Part of a small language model's weights.
Size: 19 layers, width 96, 3 heads of 32, MLP 256 squared leaky ReLU, vocabulary 8192, 3.17M parameters.
Architecture: RMSNorm before each block, untied embeddings, some layers without attention, value residuals, capped logits.
Training: a variant of Muon for these matrices, 8423 steps.
Each number is 200 + 40 x the weight over its row's rms, rounded and kept within 0 to 999. Layers, rows and columns count from 0. The size before them is the row's rms in percent of the matrix's.

# layer 7 attention value, 96x96, rms 0.159, rows 58-63, columns 0-95
097,243,220,178,165,239,259,156,177,230,180,190,277,189,186,152,217,252,250,224,154,202,249,146,230,237,205,168,194,173,255,257,152,186,210,237,275,187,172,214,220,220,164,119,245,170,263,161,97,195,151,207,201,192,169,247,220,173,259,215,201,213,142,152,204,169,185,150,253,196,233,200,227,139,233,215,144,173,165,272,275,180,175,187,212,103,146,172,243,214,212,238,248,218,160,211,156
131,112,133,141,245,123,217,184,186,205,191,237,273,207,184,184,155,197,231,232,172,244,212,201,170,241,230,196,178,154,155,240,224,234,176,160,196,189,132,220,271,166,184,232,294,160,248,216,180,206,223,214,300,225,160,130,231,257,175,208,173,196,202,291,229,115,216,160,247,179,135,210,240,233,232,152,236,213,198,238,266,191,203,181,222,259,218,177,219,149,155,175,227,182,178,234,195
101,136,144,211,234,284,171,229,186,293,195,199,155,163,241,258,136,233,210,95,137,170,155,237,151,220,169,183,134,264,191,199,207,151,215,182,234,225,216,138,160,198,231,175,206,272,189,270,224,218,228,272,210,223,188,248,233,209,187,254,178,197,120,258,148,141,183,219,254,203,139,221,191,177,175,229,211,226,174,190,183,157,222,231,208,223,190,142,242,142,235,209,194,238,215,201,244
121,155,181,183,238,271,208,208,200,178,230,145,189,203,214,183,201,146,166,159,134,235,177,193,260,194,167,158,235,247,236,202,103,185,204,257,218,180,195,225,137,239,154,185,250,145,225,220,196,138,181,184,216,258,205,223,211,257,193,195,215,93,77,178,185,227,284,243,204,222,159,137,196,162,191,257,136,188,270,247,185,239,176,146,193,174,153,195,200,189,198,267,201,161,226,230,208
108,206,83,129,199,185,149,202,271,217,238,176,223,224,194,219,184,177,161,216,220,177,219,232,149,246,214,175,259,222,178,207,171,180,249,208,180,169,280,171,219,179,224,319,189,198,162,219,111,213,236,187,236,186,181,240,173,161,202,196,214,206,145,163,182,152,266,227,201,203,249,223,151,268,209,227,251,199,226,255,139,148,193,190,199,173,289,175,151,182,194,196,161,233,209,115,274
132,149,209,175,284,202,248,235,329,183,215,193,177,214,203,211,211,203,187,187,242,203,234,217,182,240,111,138,217,192,258,232,271,97,208,222,248,146,239,180,217,199,233,213,167,182,202,188,143,218,206,186,253,248,224,233,188,224,191,211,217,205,206,279,167,241,244,244,210,225,146,216,172,226,185,208,282,248,191,217,185,122,220,171,233,195,204,106,266,197,247,221,251,224,185,192,125
# layer 7 attention output (transposed), 96x96, rms 0.133, rows 58-63, columns 0-95
107,195,186,275,137,181,194,307,235,205,164,191,238,179,238,185,134,169,188,168,225,184,127,247,237,186,192,237,227,175,189,202,299,190,149,201,233,182,180,265,206,228,160,253,215,216,187,239,201,238,223,221,222,184,165,246,198,205,243,165,195,152,216,207,226,223,199,228,228,299,127,185,220,212,183,102,242,247,236,256,207,202,197,212,291,98,211,141,215,193,206,234,219,225,154,155,158
123,253,207,219,152,147,189,183,243,151,160,221,196,155,237,147,216,167,215,167,251,198,245,184,197,186,185,228,143,207,259,216,136,165,242,202,150,208,184,226,230,193,168,118,229,228,275,197,224,217,161,190,272,187,238,261,151,178,266,227,193,157,216,179,201,64,198,251,165,228,268,172,189,183,152,250,249,258,262,235,202,232,160,256,223,204,147,203,198,258,167,195,176,271,174,235,228
099,228,214,151,241,151,131,227,204,179,202,204,198,238,148,202,185,255,226,198,127,280,273,172,242,192,193,255,143,204,152,197,119,138,271,178,212,214,169,138,209,192,204,171,202,173,177,233,123,228,180,247,153,228,294,212,168,189,147,190,209,247,186,150,166,181,171,269,120,261,247,198,172,210,191,248,219,168,253,153,252,238,180,194,168,215,220,188,202,253,233,187,145,232,135,206,229
111,118,226,200,201,188,147,233,158,179,196,136,124,204,199,190,140,157,204,212,179,208,248,237,195,230,212,280,174,190,211,208,216,276,196,261,164,292,216,230,185,275,214,178,220,143,143,222,179,221,165,247,235,240,178,240,160,227,172,231,237,180,182,161,251,236,188,265,189,238,191,204,196,164,151,180,204,194,197,125,243,229,243,194,170,212,173,157,217,202,179,346,230,248,278,218,219
102,196,271,188,163,209,212,183,135,187,186,248,262,221,141,225,156,217,193,213,160,223,169,211,146,181,254,207,137,142,159,170,190,222,213,234,202,267,224,219,233,225,236,70,182,185,151,192,225,130,202,216,171,250,259,247,230,233,154,263,215,278,215,193,217,147,150,210,187,181,274,240,190,236,275,233,215,151,238,131,170,195,166,233,214,237,200,233,165,201,199,218,186,240,287,147,206
104,252,204,231,241,162,209,206,163,178,257,186,198,251,137,202,206,220,231,254,222,230,192,170,139,167,150,201,166,225,194,301,151,204,203,159,109,227,248,227,177,223,194,173,143,207,222,142,140,230,277,198,154,153,160,176,238,210,185,273,159,184,155,170,144,194,157,230,212,209,204,217,147,239,188,178,192,242,173,198,208,224,243,172,165,124,170,145,196,176,140,240,98,295,202,222,231
# layer 7 attention query, 96x96, rms 0.129, rows 64-65, columns 0-95
100,193,170,163,183,315,206,164,168,204,232,135,199,198,169,170,293,164,213,186,211,192,160,195,125,255,211,220,107,202,222,197,177,198,248,155,124,204,223,140,178,198,220,197,199,159,243,148,184,316,239,279,198,213,214,132,204,262,148,163,243,205,211,204,190,194,191,248,194,189,219,131,220,241,175,194,209,208,187,298,212,164,128,192,168,206,170,222,198,124,235,209,162,209,231,198,229
104,225,241,246,233,249,223,246,186,149,260,263,236,190,289,259,243,269,191,198,194,156,208,226,246,107,259,161,205,147,165,181,220,250,213,226,191,245,204,201,199,190,247,141,161,192,233,193,220,199,235,175,161,193,194,297,165,118,143,249,181,214,170,210,209,202,216,226,233,259,195,250,194,188,241,181,200,200,195,217,145,241,295,209,209,227,184,168,231,241,137,199,93,165,229,217,178
# layer 7 attention key, 96x96, rms 0.132, rows 64, columns 0-95
069,185,229,168,229,209,249,206,182,221,81,130,265,228,207,193,227,220,161,235,212,249,188,247,187,185,107,243,165,202,223,258,158,291,179,188,196,232,224,179,135,147,214,180,258,148,206,184,207,230,195,170,219,184,154,177,207,209,266,257,150,189,215,159,171,238,153,118,207,185,260,191,161,296,205,239,206,184,241,202,183,285,176,170,180,209,194,164,154,177,223,168,227,246,214,204,286